From a checkpoint of a small transformer trained on Wikipedia.
Size: 12 layers, width 384, 3 heads of 128, MLP 1024 SwiGLU, vocabulary 8192, 27.5M parameters.
Each number is 128 + 32 x the weight over the matrix's rms, rounded and kept within 0 to 255. Layers, rows and columns count from 0. Numbers have three digits each.

# down: layer 6 MLP down (transposed), 1024x384, rms 0.0772, rows 437-482, columns 96-191
# gate: layer 6 MLP gate, 1024x384, rms 0.0784, rows 438-483, columns 96-191
# up: layer 6 MLP up, 1024x384, rms 0.0811, rows 438-483, columns 96-191
down437:127167124147110042139104112179159106135099149118126083152111133110098147121125115129108167147152179087138103126117110089106094110171154202123161097123136151107132036147081099168144051136132129152062077137157130136141132116144115177138132115107119157123112184148095149119121107123071145085
gate438:087172105150074121076117128094166119105121147085104166190073140109165170147118140126150144149158130149160146119118142105131144139170119051149143118130129160180188128080193129178141123125155098114118160036112115133128143196116165112134130077098114107111139114162105167157124103152103133113
up438:140132136075138134094097112118106104122147094080190088126190129075099126161149118096109142114102079112132145085079155198098109121079116175075170156112130135174172139144149098159105142189164113080117167136166098153217141122129121184130134125142158090146119162128141152145139160071142187122
down438:103149149131146103173121177215103067137178167042160104100241158111091079135211142073115188120115132087188100119112170126100136156106084178133124069167137109169152009084109117101109164164180075075097119108133163127102140116063098143070137118163145093127102145084149137125091150101073074138
gate439:147159165116111133134122104159143206116147064127121128132072130122126121098085076108172123139138148149132121141133171071200100114198135119094131157123166130148104188139071130174134058117144197107132133110162141117096178108102120116177140147099111052060108106090118120162139109143130164087
up439:133060089117084067179100100138163158161083132160148142159160117156132121102147173069086085115133092112138119094143139111083122158172103180105051165104163129175116145119158099168144157129073118107110133144116112115152172155168102120081155106185216119130127106132093104108173131133077152163
down439:124133094108191131108111119108078113118165121118171123161155091100126155132190119168123160098095158113146167095131126162138125082131114125092129122108101144142119099177141145101147139090115067132101139146092112099127113157146164131140184118119127123190111127101097150108078175140149135172
gate440:147120097138138107116157154126140106107168134123123139127135128050095098159104120111128022107122110157085081165133095153107162110117136087185150126175125121136107107131178140201092105182134137176139127191177131104178143122170169146150131167117113089135075116079174164087052100156150179131
up440:115149089137183094101139129150151150086163125107094128154135078131156146102136091073163089109110164113154179145153196074154090091184127147146157164145112131151178126090126132195097188142132123127181107120122157215129155127130212141132103129139101140145084155152099133132097105138124097113
down440:109163109100145098152136132088130175104164109132076136066117082120144127131117102107124149098166226163126139129149140178160123125198108074143158154168130109148138116065121133146168118109190158158214110098136123104124129135156105136150080090131157133142110190070150112128095150092093105193
gate441:094120120130145137185192128148188145124114127052147122096137175105058084153122121178120152048124189147148131166037162183130128118117124168180147100171164125172149147117150148090110131070127159132120109162151148094124148128081125183149106116176071084086096106122132076157131150113147117169
up441:155139118134154088138070108065154089166189135152179095161026146120124122148124087113092085152166107162140154122118093051156144107127138076124141121134080103153162119128086167140124129134137136148092117151137137120154148166114128119190164055141073153140104162098127172129156136097127117108
down441:113103127099167074100156143062162073112187158178140138159088067149054154073129055043164141121108118147167114110132132158155164161096150118179137096116106096130166176121105128198099048175111125179120131095087137102090126134139117123126086123156092197122101163144136105142091145110148107157
gate442:116100131145119089162172158093122125128115160171117117145191099106097112133134146068135121171148113161120144139146102085097114177113144169104098146154127198074156105056187122163075100120134142080177202188168151169084135148163074176125143107110100131113130110098131130140133138077154141150
up442:136138157111150123144148100113162116115094191132114111137119072151096143083138091089138131084148185110112109111157138149147214073133100138144130113105130129104072113147113118117128145069144135120171135114090165168172129151141155115139088170120080109119115147101110145153091115113139147180
down442:183118152166102194151092109125052164149119068089107149096121124101083126117090049135112118139149180117122108099093120122129110162092157178123159199132112139157102156145154118145108071158123052108116046143117106112112096056099132167097101101113164175156133114144135147117097100176130116048
gate443:120131216185152144161125174129078153116153170125073116147169132134153187175094100096151137114151127161122124140121136126134115051111132156110110120161115130077046109108118089118081144133162077057141164140122133093045138093118124077156115116097128169152122157113125140153117135120139142077
up443:139148108064086135116129089141066136134150133162188112139130097126079093118132145149158131061126112140122136183089171121183106117173082150153127149112144132142125117107154146157123184130065116203100120091140098184175141142163083135170116208165111133096140125106084147108078106094145101124
down443:073131135144108082127160162154108089101129139128111096134068091099118115132168122123181140126099105149157107154109138089157099141166131065078105089116125080135099107102099100158147113152183102092111109135147146104167104134101102164130116136131149074111110100152130122087093088141069126158
gate444:128102128148046132169119091126153193226166102154099107117116076121109128078097070099108112105097214127111155141124155156160106148101153161096200087113155141103101121079085165074156146078117144123114093150213184135167122071106119174113151140114111163165114119208108115114115115121090133131
up444:113103137182059124131143108143110162155158128172098190128151119169102123067132112169133123180080128158149163152129144102107124133108161163115128123108140145137137110087143117209106145193129090082092134165151185053106130081179140049162117067141131162123114139145056127122142129158139142079
down444:136137174113023124082144067167130138111138117074123160147112136170049087095097128123139124132140119120126140136157154086132112127093167174122166119087118188120132111099123141094088138153120122105102138121152158121092153168134121088100088181095110080129140164133148135137070085117114131137
gate445:088130105104103098115152155091153147139145160199176089121159107079091094148099132130166153142123137130184102109104137169137182139100131098150118098166119174130083208172107074090209092055136145140104097128157120087151094129081126183137049140109096090073122136080138112083109149092073073084
up445:084162135156082124120155013080131081086188113073136127156128118139108122148104111180127120118092112144151132114110183118089179149162161117113136109110132109164110121125126145119049110117115152099195109081108093148146124166124167133139159141143112093145121086130131110133104128069142113141
down445:068138112103051132163129088099110111154138195170089115126133137104152120070162121132148132084163149120157109091115146137150142084136135105113136111095118120131082212159114114130206072081142131105105107103107170121139123179114112108119148176134127107113090150125144153141094134135093118066
gate446:120139194129169158106162196131188121098108121100106113128113152053052207036186124115144051090105151182085098089217141101115160117148170112142130179134148079165143126123143045124142130091179167098144074106088165187184130168102160145176044154133163125170119088161117165080146077110168113101
up446:133130170092126133101079098157139172126069169104108104103093169106123122124102078074193149081094113119177173127107152152134155142177154123110139122133172151100096090137148119101112098246093053195164162119135132123089129131118152183121082148131198104127153177073058112124120077126117066088
down446:106140102180098111120157107202062126136183077195168156105111075112105152178072121153122149159148155066127144094158158131115103159109156154154120139114150133136119078092071152106187058139134097143125195131135114125143206057143146136118063079077092147108127110082060175115110117192121195133
gate447:157135079146139163094116106099132132116055147140108149112134156111173084127158122146152133111117088126147113106092067110145116123095122121099134076141161162108158152136131130175123136144129086180134119090105189161091133123161154120096087118159097070117125083114113159124134110140171135146
up447:182120126135123058159144140140098126155131077160129179147157164132137144138055147097130180127146132170123110107075069133130107101109146070121135092173141100134153080104126166124147147136119086169122102172118137146109161175125134128197125164146151123093209113143151124152161097105165108121
down447:124085093105136111128136157111103140090099138158185182145097089118127138108110152129119143125131118130191148081062142064140112148122144096133172074124104165099140153139160122108112128184132093164119112136149122067119181147152084078105112164130153151118144172124094129146103095097155107124
gate448:141169099156142122107068129099130125130136110112121125158155128137095123153130083132110186175151096111143137082083089155132139128087081142130134174061148109132085089118131129146125129087126117130100139146129136158137083119188143129116148143129142085140134140142156151090116142173183176178
up448:153138064121165083163113161100119108191116129130158137170130184143096114147158149160132091134131133132112084125119118140195127148129089172110116120117099162099107102093089119099186176140124141130127114120142078076084074068150142085141135126093144125155191145106132153150094139113143040154
down448:187069089119128177112148161132156176069149159118118173114108102084122154096085112112172088175100115125149110104121116093109100078153104091105125125147099112088139120126113086112086091118085055094137189171117151157117074099084118152133120106117101139139107161083163080152157104146118100157
gate449:133110107216135121132134143114150117076101195119125139069149074160175123088134127130127132124079118134138097107126151153086151168077106051155146161073116107164131151179138071091121138119136129202120141155069186134156118153138120213146130150147128120132063149088155078129176112144110147125
up449:111113141147176078121102102206115142135154086160148120129141117150150104162144111220110111087103141113106128170053191115091063164129151120192155150131107089137119099126111128092148121120142169110116119117150104036124126137185156159115130170116089165107135105108167129185090067110091147151
down449:135097132127251096133086144128131151127177113138159151119136143137150119192119130179119145085142119173128097155120075157130131122130071197083122086133164144079132103136100057102224112147142124150150171145135148107175150132111182190138091134108138118121094092127161128252083068127125145119
gate450:133014094090147207064089133092109158135102159125158132157125126121132123168075128194128148087137152111135110073104144098127147088177131162100119057099091164088140079135136168170114113140147138070120095208088091159119119168119090130162083078082159123143141167144167125054134066113102108120
up450:110131066136175121071112166122151174136105155134134113141119077130154161125113167113165205104196129174112119131125159160141132095157126134199088073150105151113140128183094118116125120155145091169147106115113086102120126136145187116148130151101148086181139096109109101084172089174127118090
down450:049093146068149177136145104129139178112062103145106099163143149103145153122108135168193104108165148102143144108108202114143170103171089169182142115130110158127102226126134177128090133150114155086085112158181116131095183071162084148184138114069106134129067134139117127116107074106113139095
gate451:162115122125083111132150073157142155128134131116184081102067130078077121185110110102164117119113134156134179148208096107095107196163137125172158160170134141125137103097138065143137091112166141129169122147133171115094105106107136103118066152112139129130151109125129183106172093139127108160
up451:136133134092135134173142170149123122163099083117062131148097111103152101132106135157097114119101129079090153136117123127115169154127131066109117088141117120160131103081155152121121131114097118121120097112145127128115136101136151149056081090139195153100148090118109126079108101165098159145
down451:121077097112151174131111091118136129141093149135095130076150118112147107126135117080119093114123160150071140108111123112152156130112178077173127116102135146092088098164129129102139149103129110136136148153136098155145128102184164179165135231147077132132107164082096163140147149166128124151
gate452:186078122134126123128200197127156185109132171085145130116096168094116118113094124146173139136109106181070154094136107144119132116107151126141066194209199128084116150134118154049093102119136112093134122164170133128110090150156144135154107154162083114073146083121177101147201140144126130132
up452:160149158115126075090118133131112140114083102133151136127061166125162107144089165139137079135078134126124140114158191167114094128079169129110137084151165085106120120080144122184169153113147132105140149114097108165088124131177154148081139123116151074145096097156109121097137140115072120148
down452:125168126087113092170093133193128175121085106122155134102060072123135100121111095126140097142196167101171169122101131180121114110131141156111122096122147127082142120133094088144183224148141144186138098080121105114111095156170152158171090139105166035165170113120151122141119145108158162126
gate453:125140144121111153124130130061141173142142114107110083115167085099126124207118108109141145157125200164125176173115170102112118123140150110056177132158144155136078141145129079061114081105136098118094139146138162137183103168099079167180136129154159106103146120151151131169130139174129164135
up453:112149121081182153158164160071155134096138130153150144130110131150124160108187118131140077046126111137134129084095153131143139080147126154103161108139175122141180123127114161166117128121122125081154099126161095123112109105085159117148190119089110124104170160121054129117109195144182142180
down453:149080123085119096085151166184081083131129152107174089126163141117115115147159114117138155123109182101101112158129137107108126054135137139143171082143096121133144147148177056149104056139145085108080101140161137128079138108112106157114148145064137131094164166069165139129109185204167169126
gate454:146049159107101140098142145120129087189154197123110116157140172140065078125147072082133160111140108136134072131082111057160100147126124107121131068124108115129076136147135134235149123130115099140150116131128079124108181119160138139121132127103113083178145124139111124143119140108108123097
up454:112144167149153102124157147121112071135103069144115170182141140119133151163113096142107150071175176094107130125122158196074135099142120142123155055082120140126119102145104130107110148164127126131183164202090130190081128134110126212169126115130113141155114183114146130150128088156161109176
down454:163088125098116120131123129068123084167171141134179093173109108230135068135101077115095172127142100123089120138126137065141100140130138084123138094152128175165128210092114113174134091141119165098097114120134128127126109105148124125121137132170117062135103116128100141127126159150110107121
gate455:144100129115126099123129145123155096080165115101143118105108143142066115130113084135064164102141130105117138092096169127112068139152207170178122098146132131163074141161104176146109059060172123100146101139115123115132145166133106145173139116057139102085084129120194102120104092076103101100
up455:151126110131154085111178110073166137101132157127137171158153143125196139149108083157149135143138168102122087156148130156100164104137137108114139106105169069087156125111126099131150152170077159103174078103110097135111180135156152123156155152163165139140115066089135126095124089142099133153
down455:134118119131109250135124114149104130076082108136101142100135138131112160150106158132145088107100155100166144119092126125210182119107169133095135135189118060091101134137125104174138133171164098138134120136100137099083126135069135153149132087123074134140061135161093114104176075067150137144
gate456:162059174147173150094113099123060186139183150085129104151159116116104143110180142124137169142159146179141120142113140106114133130139203088153121125113140148115120120094161173111108081117152062090139159126091201087096145131091189190096179164158118123100156071144133124128127097172121096199
up456:116124164085126238119137136110095176107138100117147123129120147146142125164100129056125092150075121193105069141142118089152132145219116200130119101172111069089108088133125187153143107116104144136122137160113150113151114167094167117140090103090088119153141096078166107111198140184158151047
down456:157122161101113068104157079178159141091068096137139146176111117120133103110148113113144063095081144021174103128141116112112137146097140172130114165122120070120135067201152158093178152187162138110118174123103138085124142165112136151064159139169142067138200110127129155121157073150162105126
gate457:109087121133119097123117132158112151151126220114139128082147095163100095070208137071116089086096169156109147148133127109126123113107106071148139136146151155148189110139117061207121119096166104147150145118133135167121145118127143067112156118120140123169156150129173096071129154143118097117
up457:119107169103176144124118162103063159143138157120159127134142125131091155077137141139153104104143119151143110135125118177121123093108107108091145110182147168148063145174073099095173135077135097137148116130160154097133189134166157151191131122150128078143134119128142181138100141163059151131
down457:150144117131112169157166107097142131154103153131150066141150059039143123120138151113116141038129125167086150114093130171147120153141161086139080145171114138125138145092094149118129155165123072136093141153118148064136073151080143177118139136120131093113122116078134141078202126074120136087
gate458:150141126139150218172138150104050079121162179165135078084124099074128136085178144122140110073165139109113138144115132173111151143063147165174166139148094191127142105092180169109101123150098099122161156080138129144067116117122101151092095090113121137152124176127093129144140182123095145106
up458:144155122139158149188160105081171152132108151104081133119131182063105091129168087127188135098132183107179169108170136136123180107119104126155134143073156159199157097166193120195099144120111125096169096166080131168142126102098145086081144096124153191109125148181127136123101170114187098075
down458:086141071091110173140113149052116114086156144161110160083128181120067125110170141206154109080131120127121130157083099139131131123077206103156151146080134183122114212160167134124128137133109106104159139124110159088041128138187163203105125116139152119183128096097130160171147136075180087066
gate459:114160164110129098133107102161136134129147098151146142121153086198115148107084119146135171130163086108152148148157137093145137132098098114184092150139088143089118126067162109188128112196117115118119065177173158139146193101097105116099124157105127157114161091144154089161156144095137174122
up459:125129095079082186094181145106152086167132168134164130073116102123098101123093127150148088090139130157191117129121154109193115135125076140121133152144165121151102157098126139136141112108127123106151146101128105141126095119134172130140116182155072149155112096147113145130162166128127152154
down459:161103111157145070083111174094156128105147136096144104145071160127130206156128083154144127124117087146113134087120138098117074103125091123145172128157125165075175065151110116113088058133129139115111129149137126122102136116145102158107164143113158097184100132104132159124139108162127179163
gate460:121121125153139158084173111088146134115159057094193134112073106195143149115153113113196132116108120102151140132112198083121102139153169134139155141060152162053169126152131110099175091109097137131140098135058161196149084127114145074150151146115127177135105170135115041200075163192144113159
up460:105108127117136147112121037096121142188127130133120111151136158126185144124157107077119199152129149116091114117141184139098128179142157114154122154148180131040163150155152067147160112130094144128083077156087136088117142102150155084099127119104185063093146163194141083102140083138129093141
down460:096136117084173179089104080015132143121106087163099121119171135182125112140173156086169123139086126108113088124140140096082080109151126119118142132090157220142137144143093120095164089118039124113118110135110137131134153077144161101134122170068115093165083182138113092126039081119152098168
gate461:135095084145124116120127140109121189171109129169111139117084147096104096138163102164125128103163065123120126192155188091123088198084117131160125129121145125102154042101120045147132204148126108127102135103129131145161149117121173111087119126118122160144126150141158115157116073182097119135
up461:125111183129124141161095112115172154135179150061142195198115131136171140117129098068091092153093126109204117161125133107127094089162081106133122120148119117061136151083104152102195096101067188168137099123139180112134145126114100171135084144163072098158151115143134123125136161105123138141
down461:161149101104190119110119109094089150159096115121176098117129145132066092137130120118134160075146125161157108119101115118134105120097114125118140125146183117106060093161135133083101091160116199133156097137122135139059135123144088127166067081183087140123107084141145166144139138145135144131
gate462:066124110160142095112159114164125096095180131091118150099094081141151149108149091174099098128102118160168131129101148130160153153109156177135116167125078163149123121154132097057054135110094084160078111151162141114203124131191118123137131131128103158103087064179209098083098135095172088082
up462:033093095156136133102145137158136141088131080041121124158153111170142176140088102123155138159098108151162086176079147114148158115127096166111189183111125157080134079169177092129119133100103131125160170157128134142104158166127085139103097184174153132142094209097077123162139140130123131109
down462:126149098101133109149060155160161097143126159147079119099133111083161172115098127117148087130073197121082161127129166140134143166092121085094138134124115188136136118140107114122170156170142081159143073155102140080160102126092112085115118119083144130113155113155107134118128142122104127098
gate463:138181121137084185117115067141123048100177139110175093042103127136133115088153085153104108115109133124089134110096137139120116113163142117138188161125123113073122124144160101104089094172130135145120146111138100190090159189117125126079108106105108155114180134161153094132099142077083150182
up463:070101126128179097134108201135087162079113137076120126146145158120130071094130152136136175132142152103122103122121143122111120122140101125122077091146106044171136135096080149167142133156093156093136128171175138100081120152139173141139157113185157142128117141131150140105172127172174126082
down463:049095130092107083182129187170080169164098127115080130177152128104113119132164126132149140124097170078115148114156160149136142121151129124159093160130125154123128122129079130218153162181117193172132156146141073086142105114170139142125190148136178112142089129132122120124158111200148105125
gate464:208148108170126166154143113133109138147125085141169082195133187113101146099144082117145108091103175100123094115158086151183133082141142142144156095068157181126184104109130169197094142104149151119119103112088140123135106101094062103156113168086109077078156070113138083125095123139103159144
up464:158140086133081133106146172213156155183109154157102128168149173191098139117129163097164121120083139145119144171143137078176121129108129119119155146166104175079098086106029161153112125137180145119116112163140125081170098169197103132184096147096139122100092186173134111117105106123098142120
down464:197104090078129096156106135119181148173162191108127115108143101143202149134163124117056159090142123137137123092169107089140175078131116088116160076082115120107142079115128171175172190156182150159133124146159135134162212215127109116133129128125149080134130095115118128157178146106167141115
gate465:130124129134168130097168110123128121087097091157116211089160102130073109109068147105130158091062156165152094156141123087139140152094114140173100094153168119138084124132157155173136158118129188141139197100131180162091107093149093077113210172144130173113188074194114150158142138120145149134
up465:155083118108140165149047116163146137103151025091112119114135118154123140106176196185172142085085131168078169191134142070130118172062142167117123109072150110100104148141142154111105181179187135147133103129155170161115079097119220153136124157109096148126176166131073115087134121126125127172
down465:092179133132182150039141195184148037098142121147131138141150113129126105127079140149092122148148089135162134099192102135085129062163128120129171112136083127115061100163094079135184135144139141116166187138134126128151139148153125173060130147123133066108165156157142132042069081111083164106
gate466:072164142125108098089108141106149088132114189092086044119113137129139147181148181124147096081109154165108124120154091166118123087151119119126201103145099142144117140153120106134118096111104122159087174145123109111139131107154114108121168171129102135112091109121152063153123096102092079135
up466:148120126129100050096118172132095128107114082113129153118085113132100115137155169102119118144126120103113142127130160075079165135187130133172119118194143127117093095079117152114067168131124172144133221136181145166099145097099106123127087104177141102123092103106145128111135120069093231098
down466:166128138144053155148132160184120134117112152105170144160143090102115143148199127163071145100157086122083122112085086096140104154151131118132127146167129116114109138127054109123156150194128097149152136116137097094080122131089097115131117147129125093097101119076106122156133139136100158087
gate467:121146115121113118151118134029114160131136192149054110138151117125166111123112103136078114116093130030158142120059160177040099148098158144111128135159083172189130154114148131105112101145164151171111103134109114124136093117219093123096123140176127098072156098086147103136167124121139121130
up467:173121169092079070101093120150103053112068102138147168142058140156138095135100127128135040119148154169121114139084138165189148174120105114147140103135130109174123126147133138080163119146119174117138099143122183128144150068114124107194103071154176136132131157044134150113133174130165140110
down467:152117189138105129124067111124136133128080079109158147108118135176168165166096120091121152124113100148112146131172072087104133127093029096054153016130160101128093189183135136101120150092115153111145166122159139116162133132073072154124129083176156139118113123177067167100150159203097136095
gate468:179118102151143058138135145189106171116118106127137129156166184181119111128098124122135167109111141144140107106086133091079048114107177093160082158178131119119134091121197142134181120123161125070139136132175152139134112117091155157086119131131111116106150143151147134133106138106170159130
up468:123171125133127108147137128126098122142160139093134147123149108160118122115142167134123106105148177122173144156164089088085111190039097110075131119129139169061119149143140069139155025111131118124156141119117105107081155112157156143101147166071188122102064146163139109174186194127151108178
down468:130111122076133153123138141152133103118110084115121107121095138135114075125155139129142106147113144123108140153126140099109123095153149166188162117130120119215150152148180103123126173112106120097155129093155102095166118140112154091157119117169145071116183110100142172179089203087125127059
gate469:096131122156148167153172091142162158109141137147064112143159097117106034139106199152134086104107099153084103137086108214159135185143082149159152105136155115122121079157120072143140134174065129143038145146057182066115151148129149149171094221098146123117146124110124104167108154114167057130
up469:153145117097134143143143100118131067199074152109168142130122111142123145098122102119149092075108133026069131110182111107100142140090164073178123101094139081206132120121167168071113134128130176132204150133145108162108154146186117074149110148173134139077152093130076156200162143167106130123
down469:091138125108121114144081103147091133141144164088118175151081128084150097175112157173114097124078114080116196116096091117116110057132114095225110090163161118070108240079121110134133161095109197131118158150111138103150130097112129132080122115127138198131172084149090087118176144201089084142
gate470:109113125136094085097068106136152143082107082115056129156142142146122113127097134101099120111129171131204132113114159152118187092148124087117124150101136180147127136121116065107089128157075082114155087080108164189056097047122059102134090127128132134083162128140134106093170119128140081139
up470:177050072171165083162104113179147107182111101048117135100130176085123101124106135097151164175099169123081153088103082125114116144119132138170168130101159145111159082134075143076115069105095093112107068076156109141146134120152147118132146209105096123148141120095170100159123176135193099161
down470:083078098131056177117090096126113120105063155160123168118165088123128134109195137124128126112137158103113099134197165120095064108075148120163148131113130147120171163145076162107117158175063121133166139183093133121150121107105125121146114154083168105121130126146167075069155097137162151148
gate471:166167061114105096159147126123109107102077099134103120168121068137137096109127084122065134184089129092097111174119145143111134096111169173149129085173132146129056122131167108132099178085126144106121118135119154155136114159126121172131164055126155142142141104155139086162124086103160127118
up471:154142142122172120117155158149178139131130167110112155148178182080133121080117112143124128116123121177094111140127085158152125134124111133127160136135117137123145125132106103166137139199125139098105126143115105165123150120170152117128135172109109096067176143135109095103106128128091146154
down471:084110091142070093168082152025099102138148207126118069141135152129114071108104094111112123159103153102137140189152183152094159096121152165168151059122105155121120082187118095122089144124119108122143157135143129136119125147147152190128168121112121123176144154092122176116082151121128114132
gate472:165087072122138122079098170183149141145125178138127097120065098160087121158165145077180096139139119163102108081154141062122145144141141216155087090199183137075142169097116087161139107085082133129128136112128096123159096079136129165126103189106071107115102135131155114150144095144104062179
up472:127119169120163087224138099152163138141160145094109181075144151178125110182092084170114132142134123124138125150096150138122136080103156070127135180108106147109122143140111134128088130123121168094143120114131147156172122172213124122095214084136155143179148179117102165119081057138118162127
down472:113139135144164150176157105061123136141145122133135124115123158151183121101143164211114135143108171124128144132148073188082166152139066164158159174153179172111191126119147105105100105129081133126131130116109111110122159126149169180122103043200154097153104133136085099141215174179103136142
gate473:189110114106112108150119145081116132129134135090137103197149117142152173168153119069098105124096106093152124091137182157116115163134169099170074084121115107147124116115195130137137158059121177078144077098085164184111085116122155114142109093097156115143129103165109103153149024090137145081
up473:199065112186113110133097111189116081154132114106111126084205177121141142138112081129123193108148145120155096160127119154084178123174143128134127078118176078091104117106162134162164117107087111139161129106110174174087149201183103134151119008115102133126182137130126127153142125080137133094
down473:110161136166172134148151123153144138132100134102072144098154127133177127148155114112122097146179114162096171128104127138083114131159084094095155086164172142109133060129124114104158099077146107099159084074120093103220143164110123115099141176123107089107108158192089146132093139100172222117
gate474:173109132171143154100158134084152153123114092139142112069083167120065105137107116132110132139044129145131169075103185126116182138053170144139129153196056159118092122143142103090121138095118096142083171128166128128123087137156147104182042106153114069075144094048109185171178054121112116131
up474:110128144190188082158117125177103126057153139124122106152142166145136143143114112109100159229118196192096063131103136084070170104118137080143144135100102149096089094121129125105126127077192116143144087191124155114155001123155102077065122185146207166052158101134157155133102187136114121212
down474:063092153130149127130149110175094077136139108238095160085102138159120131102145097184156103147123135150119060126105135097158152072095146091208170188111105157170065077133078132168082125129198099126150143126129132158096171108144092142101146101187142114082092060151105130107080175174182109098
gate475:163115067160064183149125134177089103138148154147107141138228124093135110126091156142163123104145136179104159062106079132161136083136113146166112121152089157155159087154181122158188116154128142151126132103101092116105121117111175135156133154160078158146121065129143120077066093099112143166
up475:104151157114177074112095060099149087084102162173204158060147113155133165120163138097154140178151047072134156159066108117139140155170147111119152226144147181106131133131135142143178091115108189156134117123188194109083042180164171163136143109069134140174088114101111200150189173134120128137
down475:157145231116163185111120079160076120158111126193127146048120101108117060197125062116139123187148129092112171115134098152083133163136162132140137132116122151101110120094140156118148133097137184141087102155159157163107141187128182100169135167111171086107086101195117149120101162138130147127
gate476:153113098096102143168113144092125153174133135180170166142144122127083143092129076124153089103132205125112170086130154165127136157079108127097085138158121046183160140214156184088069149136149096144126111152075128136123099147165115124146099163148072148115136190099108113195143130154111190141
up476:119062163161124122139165152119113128123079116163164097174164134099127080152150074151128108128195115161177118100174121104141087186095147145059192091113127150077166122222150179165119107112111150052149170141150140229107083153175172137114073132135056116141120161114110136108132164188148134134
down476:148132147104094107156125176084133146185080150120182118114136153117156139124156122162171110120117096144104107076185117118123079167117150151144167126147099076181183086148156026110103130166095104117108136119103147100094156124052110089121046095130117088168107139131142102150126086110136138106
gate477:169100089121185113157116155134095159200148163137132136143113121068113159118127123142088167133156146152114147149115166107133154116107081157151142120182113065121060115204166155172066059164099174114109115102071126137110112093118124092117149150112125173158113162062123108147107113179077121160
up477:120124188109138126173163135125137132097094139098116122103095167143161145156151118138097128193077114125160190134113063103142120110159163217162127176121122110079188128088130038129164131127103145132095075174149152145108034124072146107088064120171064126136086113113114186104177147128180129085
down477:136046160148151109109146113029158174145111240171147155136082091061104087101158090083153122118115100095142108127091152100061118122148158113068118145144139142117127063168102086116117168121145184142133062195109095096171138164126163068134186190197085076180171134110152145149163121125130121141
gate478:144092118091128115099137153138127068151075119117214150120126123146126128136096154158148133190074161105127161146114118158185155153089170203154092097153103136120039107175122187160164063088157184144116132149142150097130094094087118092115152115101117157141148112055187076121144175136068122185
up478:119149129159085116164146104178181191155092106104081125206118115157088132094152137128137181118168143142123174140088055113128115089140152107136199134135177089164151118075153175175124087109114115105089192094184112111152090116126086064126103137157088137080116148171089088132091126183109140128
down478:123136092137125124070204080109078122128112095111081121155189142182063064095140102132158109098143117117189178120154120108142139117143126150167136109158159127074100086162179190128137109094132142143122143034109162114095114170128045137108092108085135209073103093120119093128134118086156166092
gate479:151108131106040121136123207121159190221116105143154119170128095112090116134130108170140141181150175114117094153147192139178070154128175104122219143079124150119063125139133095196091131110123123116100142087129096098149144135118119085072119156095120121044139114168166115081169169078117104178
up479:080157091117089078131119131148096142123092124117078116105151069103125181160089124104121106126137131135133142152130069189143129141105091104175139101167174128076141086133130128097128149068173085101101118063122178149142107088135143127113160100067141188091132158093160255183109193080134111204
down479:123126117175214161109117141105124117163117136138173177138158143154125195200079109147118132111083071144120177120143158123137118146095147091169103150187139136124192142131053117124114119072122160201137131154141170115069126093101181138153125086091222180202138178098159165125118124107088120116
gate480:131125150149134145118144225125083086203133124086075134098166070147156083141118059071120072127121114154174117180117094144122117171141191105210154118164144053077178171186162101175144129095068135132174095121168183149086108085081110134174116083142117161106066117170078168117122107139209101127
up480:114150132111151109177142136151158158150111145180113118128138126122106080145152139118143094124136135143116179100162142138141144143136123160133179090132096119092098255082131076152107179134111176120108154164123086064158157155112118155103115212146160076097132126126120079128140143140043136096
down480:084147063186121163150118121112124117175117169155091109136138107166128132124147141157078083140104132093156164155161131119162142127106102158150149133134102088128124174136114108173163129103088173198161126126111088062057197153116131129113136108128152099125131125161068157123096165177106157117
gate481:107124171154154149152136101146129154098124185117120088108111181064144095156153122143156166136112155193092100045150133136117153099107098077183113128164139199123113218071078129128158099098183170146170114125151130116124147077082157116154120108160121104132105079088138174140125146162162116094
up481:103168116098055132125179110120155091161146092119180095098111109156122129172173146149137080149150159085128164185086141150067092126096098082128145143165125091168064253126106132141126122105113056126130117099145112183104125087128136153113123173138077116111120135154148100148169142123108115110
down481:085091120082141095102171087114112101179144162153106075143091128122115141135138122114073071109168104109119155161119089128096139114133096115106125141149083106190159116120144108079145111073148110097090156096117166174177080044060120185149093121110061080129102126137096162121157110087115089098
gate482:136089080115133125130116102144113163127169126151068132076095099148124129180129072104105136122151114122129172209241105132144174162147164129142143097095117099135120192096123142085137115118064119146157152125150121157162103172123105119119175180199119123067148160160110105122062147202164118118
up482:123109073170117149120097084115152150158195098146118141106095149125127083139128128140108130114070191139154142130142140103159091113154135119145175139180134129153122147093095135132081152137095126119174184154106132079161156141108089108146137148076136141096096058114124137108133122107119147122
down482:162136133139128167094106115116156143153168079147083130045126146124149125129147113121085131167159122120061100100113120098113134110187173133098160018119084115098129218092126110063093105122085117145139116118112102132183148102152104136125149167185169140107147103151111168118099105154133113116
gate483:187132094091168155169154133144127131173121107114089118084095139149106149134149110157092133138136129135131104064096182163131146068155120134054135113125152150125185151173156091167118124096134142141121159148157161131101130114144133124135134129120118134086102120131175112191126119112150148155
up483:123121171128088133118124144172123143104123125141153156107161120177166135091098137160185172143105128096216180169091103125107106121126113159120107148109116087175100179186126146117086051139172186099149106139147163146103210126095149163113162131142177143165167122127116104130155079072101161101